{
  "n_layer": 17,
  "d_model": 160,
  "n_head": 5,
  "n_kv_head": 5,
  "head_dim": 32,
  "d_mlp": 512,
  "vocab_size": 8192,
  "activation": "squared_relu",
  "norm": "rmsnorm",
  "norm_place": "pre",
  "norm_eps": 1e-05,
  "positions": "learned",
  "qk_norm": true,
  "attn_scale": 0.205,
  "bias": "none",
  "tie_embeddings": false,
  "parallel_block": false,
  "extras": ["capped logits"],
  "init": "uniform",
  "init_std_qkv": 0.045,
  "init_std_o": 0.0,
  "init_std_up": 0.045,
  "init_std_down": 0.0,
  "optimizer": "adamw",
  "lr": 0.00445,
  "beta1": 0.95,
  "beta2": 0.98,
  "weight_decay": 0.2,
  "lr_head": 0.0285,
  "warmup_steps": 385,
  "schedule": "wsd",
  "decay_fraction": 0.747,
  "decay_shape": "linear",
  "final_lr_fraction": 0.05,
  "batch_tokens": 65536,
  "seq_len": 1024,
  "doc_mask": true,
  "train_tokens": 232400000,
  "steps": 3547,
  "dataset": "wikipedia_en"
}
Each number is 50 + 15 x the weight over its row's rms, rounded and kept within 0 to 99. Layers, rows and columns count from 0. The size before them is the row's rms in percent of the matrix's.

# up: layer 3 MLP up, 512x160, rms 0.0486, rows 52-133, columns 80-119
# down: layer 3 MLP down (transposed), 512x160, rms 0.0456, rows 52-132, columns 80-119
up52 043:45 52 40 14 52 69 51 26 62 51 56 57 44 51 40 93 48 58 56 63 44 46 54 64 69 56 16 29 46 58 51 46 41 54 22 48 32 49 46 51
down52 041:51 23 41 38 36 58 66 55 43 36 35 34 59 54 32 38 36 50 52 47 49 43 54 47 36 30 61 73 71 46 73 55 25 36 56 48 46 69 55 45
up53 097:77 34 56 30 42 36 62 27 69 42 63 60 63 48 65 85 52 70 66 54 73 62 43 87 52 60 33 48 60 53 33 45 27 68 38 44 27 43 63 66
down53 107:40 61 38 35 64 77 68 64 27 37 44 39 75 50 61 58 32 45 48 50 58 51 56 39 42 59 42 57 32 40 48 24 38 21 58 45 58 28 57 36
up54 159:62 59 45 47 55 73 75 26 48 45 37 86 39 58 69 76 49 78 61 41 61 56 87 36 69 53 53 40 47 28 39 37 63 48 27 53 36 69 25 79
down54 164:65 44 66 22 63 37 74 65 71 75 59 65 64 73 51 51 43 62 41 45 35 27 40 60 52 63 39 50 24 23 48 41 31 59 35 64 56 37 70 54
up55 059:50 52 38 17 46 61 55 39 54 43 54 49 39 59 67 79 43 65 38 62 34 30 61 69 72 55 27 30 47 42 44 48 39 56 20 45 33 52 38 57
down55 054:32 52 63 31 65 56 47 56 44 50 05 58 42 39 46 31 53 43 47 43 45 48 49 46 23 45 37 56 73 54 60 47 53 57 63 52 45 83 46 46
up56 061:61 45 50 22 76 43 41 49 70 42 69 56 52 47 70 92 25 61 50 56 61 36 61 81 53 51 28 32 48 46 60 43 31 56 24 43 25 61 51 58
down56 058:54 47 13 35 64 37 29 38 54 58 30 48 36 68 38 54 38 52 52 17 41 58 58 40 63 67 39 66 36 36 43 52 76 77 55 95 90 40 38 50
up57 055:63 60 32 13 67 56 46 36 63 37 43 51 41 53 52 81 53 57 46 65 42 47 62 63 55 52 34 16 51 40 71 48 32 67 31 45 31 49 41 60
down57 049:54 61 68 45 40 88 55 29 35 62 62 38 49 62 35 33 45 38 72 39 65 76 77 37 42 58 59 58 49 48 64 35 82 47 74 26 50 39 46 21
up58 049:46 43 30 17 46 45 44 33 69 29 56 61 42 50 48 90 58 46 35 55 38 49 51 54 55 72 23 29 41 36 47 53 42 61 32 46 24 70 65 52
down58 048:48 63 77 62 53 28 36 50 83 54 55 46 62 27 26 63 67 60 12 53 47 38 19 35 42 39 30 52 50 62 79 55 63 33 33 57 18 36 46 46
up59 069:53 42 50 00 64 41 58 26 54 41 58 53 32 45 45 93 38 57 50 59 48 31 70 66 64 55 11 43 43 47 54 62 56 51 25 45 29 64 49 55
down59 064:40 58 46 65 71 36 33 54 67 70 56 67 44 58 42 44 41 40 33 41 46 21 26 43 54 04 52 66 89 34 25 44 36 62 46 72 34 65 34 65
up60 138:42 50 39 24 36 30 54 40 51 58 58 38 42 38 59 99 53 69 47 74 44 36 60 50 58 39 15 58 52 41 71 18 46 66 47 55 37 62 46 70
down60 145:41 38 31 47 63 53 44 59 42 53 64 71 48 52 51 58 57 53 57 32 47 38 33 73 50 15 27 37 47 59 70 40 56 32 44 60 32 28 44 63
up61 091:40 40 53 42 37 28 42 46 63 48 72 45 53 13 86 82 53 64 44 68 57 16 60 69 47 36 00 72 25 33 66 55 23 28 54 56 19 32 57 58
down61 101:62 54 34 39 66 58 40 62 22 33 38 63 32 68 32 50 43 56 34 42 40 64 70 50 26 68 56 27 52 25 57 26 48 64 26 24 70 57 34 61
up62 107:38 63 37 41 45 53 54 61 56 46 87 72 64 27 71 62 46 20 54 62 46 24 40 51 60 39 31 69 26 42 51 39 56 36 39 71 34 23 50 42
down62 108:72 44 40 65 51 31 26 73 46 38 29 58 57 49 36 79 60 68 58 59 75 51 46 35 45 60 64 59 66 61 48 49 32 54 46 45 55 51 34 74
up63 065:43 58 39 26 59 47 65 37 44 30 53 58 34 62 47 94 39 53 50 49 42 48 72 58 60 68 31 27 47 43 52 43 45 55 45 46 37 63 54 67
down63 066:75 66 39 47 81 50 48 33 43 61 69 63 27 42 63 73 31 58 38 57 68 61 51 47 58 60 43 17 43 09 24 48 46 51 35 59 56 42 54 58
up64 139:51 57 49 52 30 51 54 43 40 49 47 46 50 48 40 79 22 43 65 40 75 43 54 71 44 62 39 42 67 49 57 45 58 38 31 37 40 58 66 59
down64 149:49 61 65 32 59 49 43 46 59 33 61 54 33 61 48 43 61 57 36 77 53 23 24 75 62 29 56 48 56 66 41 34 65 50 61 56 78 48 33 36
up65 110:44 69 61 23 70 46 43 52 68 64 44 67 46 53 45 84 57 67 34 66 46 25 31 61 33 65 26 37 66 40 77 34 41 66 59 51 44 62 41 59
down65 112:32 67 42 77 44 12 55 39 37 57 42 37 16 40 57 56 13 45 22 37 45 42 71 75 18 45 43 36 75 42 54 41 37 39 68 48 51 61 50 38
up66 118:40 32 57 22 28 54 42 39 47 58 77 57 60 36 38 99 53 64 57 70 50 41 75 75 62 68 36 46 55 58 53 46 31 35 42 52 16 38 57 70
down66 122:57 53 37 74 76 48 72 55 33 42 35 60 37 47 63 35 35 64 64 38 54 47 49 43 41 31 71 61 43 34 55 52 56 65 55 41 84 73 41 57
up67 055:42 61 46 23 51 55 50 32 53 40 53 55 40 54 52 92 39 56 37 70 51 24 46 54 81 63 13 17 56 54 45 56 41 61 47 80 51 74 57 61
down67 056:44 91 74 61 54 56 53 60 20 68 26 54 59 87 58 32 79 37 64 48 44 58 74 50 33 75 58 73 58 41 75 44 46 49 47 69 21 69 42 52
up68 074:57 57 48 22 70 65 48 23 69 33 70 65 42 52 60 78 42 56 38 59 35 30 64 61 58 60 21 36 49 41 60 44 45 34 29 67 31 65 39 59
down68 072:31 33 46 53 38 40 65 35 54 52 42 49 59 54 35 51 48 58 32 48 58 46 52 68 45 77 34 60 66 45 34 42 34 56 30 58 28 19 77 72
up69 145:44 63 46 42 34 37 39 46 59 27 92 46 30 32 55 46 53 43 26 51 65 26 47 59 39 43 03 49 20 43 54 59 40 35 49 69 38 37 35 71
down69 140:60 17 57 85 64 54 46 53 41 70 79 49 43 33 42 02 55 61 53 38 34 53 65 38 69 42 39 47 80 16 54 61 25 45 32 43 79 36 50 61
up70 062:56 37 42 21 53 50 46 33 57 39 50 46 65 36 55 79 48 50 41 72 41 45 65 78 62 57 22 33 38 43 38 47 39 58 20 58 22 59 48 52
down70 061:22 59 42 35 83 33 41 51 63 50 10 55 67 37 47 29 79 44 78 38 71 49 21 41 45 75 45 61 73 49 52 64 67 59 56 60 54 36 52 51
up71 090:35 28 34 16 53 36 37 37 64 31 50 44 27 64 51 74 41 74 31 67 45 30 64 50 53 61 03 37 31 43 46 40 62 30 50 45 54 62 42 65
down71 089:54 41 83 66 55 34 15 30 51 65 57 30 91 55 39 59 50 46 55 51 74 39 51 59 38 43 59 48 49 46 68 70 61 20 38 50 17 47 36 26
up72 109:57 26 52 33 42 37 50 23 30 50 45 38 31 64 65 81 43 57 54 55 56 29 57 95 61 50 13 46 47 45 57 62 31 59 45 52 42 68 48 66
down72 113:51 34 59 48 34 28 43 77 12 55 71 29 61 46 37 58 39 58 53 72 74 55 40 51 45 35 60 59 68 65 54 67 52 29 60 68 48 69 48 51
up73 087:64 41 46 21 49 46 49 44 37 36 70 64 39 62 51 90 40 42 44 63 51 39 59 69 62 49 01 34 42 40 43 35 47 49 24 68 38 41 51 58
down73 077:40 42 46 37 55 50 40 58 51 51 42 72 48 35 25 29 25 58 65 47 54 42 26 51 47 57 82 61 55 54 71 46 66 55 58 24 44 38 37 36
up74 061:55 42 34 31 46 49 33 18 52 36 53 64 49 50 50 99 45 52 31 83 61 28 65 58 59 63 18 50 63 47 58 48 43 49 31 68 12 71 45 66
down74 057:49 67 75 52 50 57 44 19 59 51 60 36 68 39 21 33 30 40 44 50 36 37 47 55 31 48 41 52 42 71 44 56 51 46 81 58 28 63 66 51
up75 056:48 45 49 13 55 45 38 46 56 44 64 61 43 58 54 75 42 68 54 70 39 43 58 55 59 58 41 28 60 40 66 38 48 50 25 62 51 63 57 66
down75 057:40 63 67 56 49 63 45 49 69 16 47 39 62 65 41 49 60 80 53 54 54 36 60 37 39 43 50 27 40 42 36 43 55 48 45 78 48 29 69 47
up76 117:44 56 51 45 46 44 23 54 58 44 68 42 46 37 58 51 44 45 25 47 60 18 40 58 30 43 13 67 16 30 73 32 54 43 63 50 44 28 43 51
down76 128:65 44 68 50 36 67 40 57 63 47 84 61 34 39 43 53 23 28 54 67 52 22 72 54 36 34 31 75 29 34 52 37 37 45 63 37 49 36 53 50
up77 072:60 53 45 10 40 51 51 35 58 26 68 56 53 39 65 84 32 75 35 71 52 39 56 63 64 48 02 37 33 56 50 43 40 56 04 65 23 67 44 52
down77 065:44 41 40 61 56 47 43 66 62 56 81 51 29 46 52 42 63 40 14 29 49 60 50 54 53 74 31 38 28 57 47 50 28 65 62 49 41 30 46 72
up78 062:71 40 57 24 47 36 49 34 72 55 67 59 66 43 60 85 39 75 43 68 46 15 66 62 55 54 13 36 52 45 48 42 40 63 48 70 48 63 43 65
down78 058:56 30 21 56 35 58 46 63 58 74 58 20 34 51 41 24 52 26 30 61 52 60 32 64 45 37 35 59 67 63 35 34 78 53 48 53 47 49 39 35
up79 118:79 33 23 49 60 47 31 66 37 42 70 74 47 39 54 65 53 64 55 45 63 50 63 69 39 92 37 36 49 09 51 46 36 42 25 37 38 39 50 63
down79 124:56 69 69 53 38 76 44 35 54 54 46 36 41 57 42 12 53 28 52 72 47 50 19 38 62 23 73 74 48 74 49 59 79 63 66 69 46 59 59 29
up80 133:54 52 69 44 51 39 37 33 67 51 71 50 47 45 37 68 43 29 28 70 50 17 63 53 49 37 18 40 51 48 39 58 67 55 46 61 49 43 56 49
down80 151:39 54 40 65 77 66 56 50 54 43 38 48 84 50 51 27 53 32 47 43 47 63 51 58 44 34 67 60 57 71 49 31 44 40 51 48 29 48 57 46
up81 158:68 53 50 38 58 49 61 46 40 49 67 42 65 46 38 96 34 82 51 50 61 61 53 76 48 49 44 52 50 50 47 46 36 69 23 57 47 82 33 48
down81 153:49 56 53 38 28 58 66 46 66 63 46 81 42 69 38 50 54 48 51 28 48 50 45 49 25 61 33 77 48 63 44 46 64 81 40 54 63 57 64 33
up82 050:62 38 70 28 33 44 36 24 59 42 48 60 49 61 37 88 28 53 44 41 67 39 59 65 49 54 43 42 47 59 51 41 63 41 18 50 52 58 22 41
down82 044:58 42 66 65 43 44 25 49 62 42 48 47 49 33 65 94 51 63 62 43 37 60 45 83 42 68 21 40 32 65 43 49 43 28 57 87 38 46 61 63
up83 070:62 57 39 17 47 74 38 33 71 50 60 58 38 61 53 91 42 63 61 61 45 52 52 63 54 64 29 32 53 45 54 49 40 44 37 57 35 67 49 82
down83 072:29 49 35 56 54 58 55 50 36 36 48 23 58 35 34 60 28 32 40 57 28 61 28 61 26 51 65 62 56 42 53 55 70 17 76 47 47 70 63 60
up84 131:59 50 43 56 21 40 71 55 68 36 91 34 42 45 66 49 39 66 72 40 69 47 37 73 61 57 25 49 52 49 30 56 46 58 33 62 51 45 57 44
down84 137:45 42 56 46 21 13 44 59 81 63 59 69 78 67 20 33 65 43 29 48 70 24 54 46 29 65 43 46 51 45 42 54 38 62 67 60 57 51 34 62
up85 090:57 33 38 21 59 44 56 30 48 47 51 51 15 50 53 79 38 70 46 49 71 36 37 79 53 66 26 25 59 56 67 49 30 52 40 46 38 63 51 68
down85 094:58 40 46 27 50 54 62 49 60 68 46 57 47 60 06 35 53 53 31 59 61 67 53 43 68 59 57 54 58 48 51 47 55 14 57 69 67 33 58 21
up86 167:55 28 48 47 31 42 53 47 43 39 55 64 57 25 55 93 32 52 66 67 69 47 35 97 60 72 31 61 30 51 66 34 43 65 46 35 34 72 61 66
down86 158:49 48 52 42 13 68 53 63 29 49 57 32 50 44 50 63 25 26 40 53 29 58 40 53 58 77 44 49 55 54 29 50 60 25 72 64 46 50 61 49
up87 129:52 63 39 39 60 44 66 57 49 31 69 38 39 39 68 80 20 45 55 66 66 63 41 43 63 51 18 26 52 65 56 39 35 55 49 26 42 53 56 55
down87 137:70 41 50 66 41 76 39 56 66 69 68 51 50 53 51 45 52 46 61 50 25 47 39 49 51 44 61 50 45 39 47 24 59 39 32 58 44 31 84 50
up88 061:48 43 33 30 65 51 50 19 55 23 50 56 48 55 49 75 41 62 57 62 46 50 70 60 56 61 33 27 24 71 57 51 42 55 30 61 42 50 24 45
down88 057:55 37 61 68 51 37 53 49 46 42 52 56 24 64 45 31 78 43 19 06 21 43 35 33 44 63 28 41 49 66 55 62 37 54 43 55 34 23 47 54
up89 143:29 53 56 27 32 33 70 28 62 58 37 80 34 38 64 69 48 61 19 71 54 14 55 43 52 41 09 28 52 56 70 39 62 57 60 63 58 60 30 62
down89 159:32 72 43 39 56 43 52 65 29 78 68 53 73 59 41 46 83 40 69 49 54 40 59 51 37 28 66 64 24 46 62 55 65 47 47 50 44 58 34 40
up90 105:53 36 42 28 55 54 46 50 78 39 58 48 52 50 43 61 41 42 36 53 67 34 54 89 47 52 19 27 42 49 40 50 45 66 36 48 29 66 63 71
down90 108:72 68 39 62 44 30 83 82 32 65 42 46 44 64 40 43 41 45 75 34 64 24 55 47 45 38 50 79 43 36 42 58 71 33 39 42 63 36 30 16
up91 152:33 10 36 20 48 57 38 37 40 39 80 56 49 62 36 51 48 34 27 50 50 35 87 37 35 60 61 54 61 25 47 42 50 56 10 29 49 63 46 73
down91 159:72 43 61 50 44 24 53 38 72 45 20 52 18 37 44 44 62 65 59 38 40 48 13 69 37 55 05 33 48 40 66 70 47 41 65 66 65 40 50 39
up92 118:59 41 54 25 14 58 31 69 68 40 62 67 57 13 39 71 56 62 48 51 62 60 55 78 53 75 35 43 40 63 41 50 54 42 37 40 39 33 32 47
down92 123:35 56 30 70 53 51 67 52 35 46 35 42 47 65 68 36 42 38 66 52 41 39 47 55 60 32 57 53 40 59 64 64 38 42 42 55 55 32 61 49
up93 096:50 63 54 50 45 42 46 33 63 41 80 53 65 21 80 69 54 50 48 69 57 16 44 65 56 39 11 72 29 46 62 54 32 35 50 78 25 34 48 38
down93 093:39 15 60 35 45 57 23 56 53 36 53 50 21 66 64 38 51 59 34 46 41 51 63 55 37 29 67 41 53 53 30 41 21 50 54 14 34 50 49 73
up94 138:78 62 51 51 59 51 54 33 57 54 28 59 58 82 35 71 36 50 42 76 55 72 59 33 49 54 22 57 71 66 56 38 38 31 33 35 49 61 58 76
down94 143:46 68 41 59 30 65 58 71 54 28 68 51 12 60 78 54 68 45 67 36 40 31 46 49 49 52 51 61 44 58 51 37 23 30 58 54 41 51 07 48
up95 057:59 56 44 20 61 46 44 24 52 35 62 67 38 43 42 94 35 54 40 51 38 42 57 64 49 63 26 24 51 31 59 42 39 56 22 66 40 83 37 62
down95 051:40 44 51 48 81 56 36 73 57 74 55 70 57 33 53 42 50 44 37 60 72 53 31 36 45 42 50 59 60 58 68 45 68 49 68 62 64 41 36 61
up96 077:66 42 50 10 47 45 59 29 45 38 60 53 45 46 49 96 48 54 47 64 22 42 50 69 62 50 21 31 50 45 46 54 29 51 44 63 47 60 57 66
down96 064:57 52 61 65 41 99 45 49 41 35 55 56 68 76 69 44 39 66 61 45 59 55 50 43 30 54 48 80 37 44 66 51 38 31 53 52 41 88 45 46
up97 063:65 64 39 19 53 28 52 39 67 46 62 64 47 44 46 99 37 48 56 58 54 33 60 60 66 70 28 25 51 45 63 57 45 59 28 59 34 59 37 53
down97 054:64 64 63 54 57 43 71 50 41 56 35 50 56 72 62 23 68 28 54 63 54 57 43 13 57 37 44 57 49 62 58 69 55 33 51 73 46 83 42 34
up98 075:58 50 35 10 56 43 54 21 51 34 54 56 44 52 53 99 40 45 53 50 62 33 60 55 63 54 20 20 48 52 66 45 42 44 32 57 28 69 44 55
down98 075:43 52 53 70 53 51 66 54 53 46 47 29 29 60 58 48 51 52 34 17 41 67 37 52 34 54 49 53 78 59 28 56 43 65 49 63 50 72 21 45
up99 054:59 45 50 23 51 48 57 23 65 40 59 64 45 52 50 91 46 35 64 59 48 35 59 66 64 59 37 33 39 48 34 39 41 38 30 51 36 71 45 69
down99 051:45 50 68 49 50 58 36 57 55 13 29 26 48 33 42 63 51 59 25 58 12 37 28 49 37 43 63 86 61 51 54 58 26 40 72 48 56 30 38 53
up100 071:75 52 47 30 55 52 49 28 48 45 68 60 38 56 43 89 50 57 50 47 46 31 51 58 65 53 27 25 67 44 46 41 38 58 38 51 36 55 47 74
down100 069:63 65 40 77 31 56 73 49 55 40 22 37 57 60 69 47 45 33 49 51 51 47 61 38 38 43 59 73 36 47 50 47 37 49 64 16 58 72 43 36
up101 146:46 29 34 37 68 40 43 46 43 40 46 28 45 40 64 76 41 69 46 56 59 18 90 32 72 63 64 27 40 45 55 27 53 45 55 33 43 58 30 49
down101 150:84 57 80 36 66 58 70 61 42 49 75 54 41 52 18 45 16 35 43 46 56 38 30 75 34 61 42 27 37 59 62 67 59 54 44 41 60 66 54 55
up102 053:60 46 45 14 61 44 47 26 53 48 55 48 39 55 52 85 31 54 57 71 37 35 49 51 67 56 24 30 34 32 44 43 45 70 47 57 23 52 43 64
down102 053:54 64 53 48 58 51 56 52 62 43 55 56 78 62 64 50 70 30 30 44 32 80 46 31 35 55 72 23 36 58 92 53 37 59 46 41 50 64 57 42
up103 145:86 39 28 44 39 52 66 38 71 67 53 70 52 41 28 67 27 58 65 47 94 68 29 58 53 41 39 54 65 68 41 47 46 63 38 17 45 39 54 51
down103 152:68 34 63 75 65 82 64 69 51 63 31 65 44 47 57 42 61 44 26 77 49 45 51 53 70 38 34 71 44 52 34 11 43 60 66 75 33 46 67 36
up104 059:65 53 31 08 66 44 51 37 43 41 57 62 49 57 57 82 31 62 58 66 46 46 54 68 57 70 31 27 34 49 48 54 54 53 28 47 34 70 34 70
down104 053:65 33 35 52 53 37 46 77 58 40 46 79 70 51 53 42 48 64 45 25 34 42 23 56 71 58 81 32 46 51 29 32 56 58 58 48 57 47 12 36
up105 058:55 54 49 09 49 56 50 29 64 44 49 52 52 42 50 91 32 45 59 65 42 40 58 56 46 59 10 27 62 37 47 35 43 47 38 50 46 71 39 74
down105 052:57 16 40 64 50 76 54 27 43 47 60 63 53 32 51 51 56 42 56 65 66 52 61 48 50 66 28 21 45 33 56 52 53 50 53 47 41 44 64 62
up106 063:69 55 39 05 60 54 44 33 41 46 65 64 46 52 60 80 52 69 38 59 55 39 68 67 59 53 19 53 52 40 69 45 45 48 41 42 28 61 27 68
down106 057:50 43 46 46 54 44 58 62 38 44 36 56 55 35 43 28 35 44 40 55 46 57 53 65 45 47 87 59 19 58 53 33 27 45 49 45 43 39 51 79
up107 083:72 64 42 23 59 28 34 59 58 34 38 82 65 53 69 77 42 59 68 48 46 48 56 51 70 71 40 26 66 37 70 27 42 59 37 48 59 63 35 58
down107 073:65 41 40 41 35 40 36 64 19 28 57 42 57 48 48 53 61 44 40 76 75 54 37 50 25 40 56 72 29 49 58 48 46 34 41 69 35 43 62 37
up108 066:57 53 61 25 62 62 39 19 66 47 45 49 38 57 57 81 35 52 62 74 45 41 67 54 39 47 12 37 48 51 65 38 58 41 27 70 34 42 43 69
down108 061:68 35 26 76 48 41 54 62 32 57 60 59 40 91 37 71 74 23 55 25 76 62 30 41 47 63 54 32 45 43 24 33 45 44 66 69 51 54 53 25
up109 067:40 35 21 03 55 40 30 32 41 47 53 53 38 41 55 78 19 81 38 69 49 24 49 62 65 44 23 26 47 53 51 40 39 54 39 64 37 43 62 49
down109 061:50 33 64 57 46 21 57 59 52 49 41 08 48 32 56 60 54 64 39 61 50 52 55 80 29 32 80 41 67 55 48 65 45 67 55 42 57 47 56 77
up110 157:70 50 43 41 56 63 50 47 52 53 69 67 56 47 41 62 38 82 70 60 73 52 44 67 72 64 29 52 42 64 39 39 40 46 31 41 48 92 43 45
down110 159:76 68 55 46 55 52 42 59 20 64 26 53 41 32 68 38 52 39 59 69 39 42 54 49 57 32 39 65 43 44 35 59 67 62 28 12 21 56 40 31
up111 065:53 52 44 33 47 45 52 33 42 25 61 69 40 55 50 97 43 64 73 61 52 46 64 59 57 57 36 38 48 34 57 55 48 51 39 67 20 50 40 66
down111 056:56 49 38 47 55 33 40 66 80 45 41 42 62 75 64 85 68 65 40 56 43 50 31 58 38 66 42 58 61 85 45 53 77 47 13 49 19 55 44 36
up112 143:73 38 51 34 41 49 45 28 82 51 64 71 55 62 43 66 54 84 49 57 43 41 60 65 66 49 13 52 63 39 65 35 51 62 45 62 25 55 50 64
down112 143:51 51 64 43 41 45 69 57 53 42 40 77 50 33 85 49 20 57 35 57 46 63 22 56 35 52 28 59 36 47 43 67 54 56 50 50 30 57 86 61
up113 096:58 63 34 34 55 55 30 58 53 24 67 54 64 49 45 74 24 43 56 50 61 58 45 54 65 62 34 17 36 38 47 47 51 48 22 59 51 83 39 64
down113 091:34 60 54 44 29 78 71 62 41 56 31 71 48 62 61 07 32 22 42 48 44 52 74 30 60 21 32 31 78 31 52 51 45 68 50 31 61 55 62 38
up114 054:66 50 40 03 58 48 50 22 64 39 52 57 49 50 51 92 36 56 49 62 44 29 57 71 44 55 08 37 48 47 66 35 45 60 16 62 32 43 52 66
down114 054:72 41 87 54 63 65 84 53 34 61 64 39 80 19 45 42 43 42 63 44 47 51 34 52 38 63 51 54 37 38 72 46 46 40 50 46 40 65 20 62
up115 142:38 42 38 55 38 46 52 42 66 41 73 49 64 36 53 67 47 41 59 85 69 45 78 57 45 55 40 40 44 49 34 65 71 59 33 42 48 41 49 55
down115 139:36 28 50 30 52 43 41 65 51 47 32 48 66 42 48 10 18 24 56 40 67 48 53 54 49 25 66 34 57 40 59 56 41 47 50 60 51 49 60 49
up116 124:48 39 47 34 47 35 60 30 45 46 70 74 44 55 75 73 62 53 26 56 57 26 65 46 53 64 23 28 38 51 62 32 46 67 26 44 55 52 52 66
down116 131:07 58 54 59 45 59 41 58 19 43 74 73 54 40 10 44 37 24 23 28 55 67 51 47 87 52 50 48 45 46 60 68 64 45 61 37 59 30 85 57
up117 071:66 49 46 29 79 31 50 42 67 31 64 65 57 38 63 75 58 56 58 67 50 29 51 76 45 67 12 43 47 30 57 64 41 42 27 56 31 62 46 54
down117 079:50 44 69 44 53 38 32 17 80 67 57 21 66 50 40 64 76 65 17 59 37 55 32 70 58 43 64 45 62 70 56 71 52 38 59 50 27 37 61 65
up118 127:64 44 37 44 34 55 56 55 51 43 56 60 72 67 55 65 51 44 54 68 74 53 47 70 45 40 36 58 49 45 59 30 57 40 32 39 48 75 61 75
down118 129:60 14 37 37 76 68 45 59 50 43 22 50 45 30 74 58 57 57 64 79 54 63 65 28 41 67 43 55 48 44 49 57 41 99 50 44 54 33 10 38
up119 112:67 72 49 54 43 21 48 60 75 39 63 35 39 26 56 40 56 58 64 38 58 49 61 62 81 66 56 44 73 51 30 65 61 48 36 79 57 32 49 66
down119 131:45 49 64 54 49 61 63 78 79 47 48 78 46 68 30 67 37 42 55 38 19 40 35 52 66 60 43 46 19 54 32 35 43 45 70 66 54 61 75 47
up120 088:69 42 57 21 60 64 43 47 41 36 65 49 51 27 36 70 50 75 51 69 58 35 70 89 54 55 33 47 54 30 42 72 33 44 44 41 17 65 49 61
down120 091:47 45 45 74 25 27 72 30 55 49 52 43 69 50 60 35 50 50 40 51 45 63 25 35 48 71 60 31 52 55 62 61 38 42 73 36 41 52 54 46
up121 043:50 51 33 21 63 62 37 31 62 40 55 63 53 54 40 82 37 59 52 60 67 34 61 70 64 50 22 20 41 55 46 52 49 51 39 55 23 55 42 67
down121 032:27 47 70 45 46 39 62 68 44 41 25 34 41 78 44 77 81 59 61 59 28 63 57 27 52 56 49 26 48 71 25 24 53 35 45 38 40 59 55 41
up122 048:57 43 35 13 55 53 50 19 54 43 43 59 45 67 63 82 25 55 56 64 54 38 57 62 68 66 31 38 44 46 57 50 57 52 33 44 39 71 58 74
down122 043:60 40 48 69 75 63 48 58 27 71 61 60 68 40 20 39 42 34 60 49 50 41 63 21 68 22 62 55 53 59 70 31 47 37 47 63 48 46 63 53
up123 125:61 77 73 40 63 52 42 33 61 73 42 64 45 76 63 63 43 76 60 34 43 35 69 32 65 64 49 52 55 56 62 32 50 45 55 53 57 51 39 57
down123 138:46 41 35 20 67 53 61 43 29 39 37 68 58 43 71 65 63 14 50 53 56 63 31 61 58 40 60 39 71 48 33 34 49 45 29 36 18 54 37 44
up124 066:62 45 45 12 47 46 56 33 39 42 48 64 42 52 39 83 38 60 40 68 45 38 80 56 59 54 28 45 54 49 60 45 39 53 38 49 36 80 55 60
down124 058:49 51 40 54 66 25 54 53 47 51 42 41 33 54 68 34 53 38 34 47 65 67 29 60 49 44 52 67 43 44 54 48 71 50 48 63 60 61 55 20
up125 091:51 59 39 21 49 67 55 28 62 18 54 60 37 35 54 98 40 35 52 51 57 45 69 69 46 65 34 42 38 51 58 48 52 58 40 70 49 61 43 63
down125 091:61 75 74 52 32 28 44 43 29 43 58 33 82 52 62 72 52 51 45 47 29 64 48 60 60 54 84 67 59 33 61 71 81 66 59 57 46 43 54 39
up126 116:56 63 52 35 49 61 64 46 53 55 66 65 50 42 45 98 53 63 60 39 48 58 57 58 44 69 42 43 57 61 85 35 52 43 37 67 50 74 43 43
down126 126:66 39 64 51 45 32 57 39 86 59 22 54 63 65 70 62 96 45 65 48 51 62 40 47 43 44 57 76 49 35 33 52 33 46 33 57 38 56 40 49
up127 049:46 42 56 25 51 58 61 34 50 48 70 64 50 52 51 89 43 54 64 70 48 40 53 72 68 77 21 42 48 45 47 50 42 54 17 59 27 61 55 77
down127 048:30 44 70 63 59 62 68 61 26 58 56 53 43 55 55 46 39 60 49 62 24 43 58 39 50 43 54 73 85 44 31 50 49 45 59 45 49 65 73 54
up128 068:57 62 48 23 57 50 42 17 60 33 49 58 46 57 29 96 41 61 58 52 48 35 48 72 61 66 29 19 33 41 52 52 61 61 32 52 41 52 63 64
down128 064:46 24 58 75 44 47 45 69 19 34 48 53 69 41 71 52 61 48 36 47 38 78 94 51 70 60 60 37 57 66 73 20 49 41 61 52 53 42 57 57
up129 123:39 69 47 03 47 24 50 40 54 68 48 49 40 36 53 48 74 47 35 75 51 22 49 71 39 45 21 68 52 40 83 53 57 44 42 55 35 48 56 49
down129 131:61 30 32 53 74 71 42 40 34 44 78 28 54 54 60 41 53 62 45 56 53 61 68 40 70 31 62 50 70 50 41 65 46 69 39 41 38 40 50 62
up130 077:62 55 38 18 49 54 58 27 48 35 61 59 47 48 68 87 38 57 43 62 61 39 55 89 65 59 22 37 47 34 40 75 48 46 31 45 39 64 46 52
down130 070:50 51 61 60 68 43 59 62 56 53 52 36 51 48 21 51 37 56 59 46 47 54 39 55 75 72 49 67 53 48 51 49 59 32 60 70 39 60 71 49
up131 063:65 56 51 22 61 52 41 27 58 31 67 54 50 50 44 80 44 63 39 53 58 35 56 64 57 59 29 32 56 32 45 56 51 73 35 54 41 45 50 65
down131 067:68 43 61 45 39 62 69 28 54 46 42 67 56 53 51 67 56 29 46 55 75 45 66 66 19 68 48 32 30 38 47 57 57 79 57 32 69 67 41 59
up132 130:24 40 43 54 32 65 41 19 44 23 99 47 65 54 40 60 50 25 59 38 27 63 71 37 60 81 64 44 41 50 46 36 55 60 34 67 56 54 52 72
down132 134:59 38 49 55 52 38 36 56 36 68 49 62 30 37 46 55 37 51 46 87 70 38 56 51 47 58 61 43 54 56 51 30 47 22 57 40 52 46 52 50
up133 098:75 79 57 25 43 38 50 40 48 46 47 57 42 50 32 81 49 58 61 45 59 34 74 62 55 55 20 54 26 51 49 53 41 40 47 34 52 52 32 65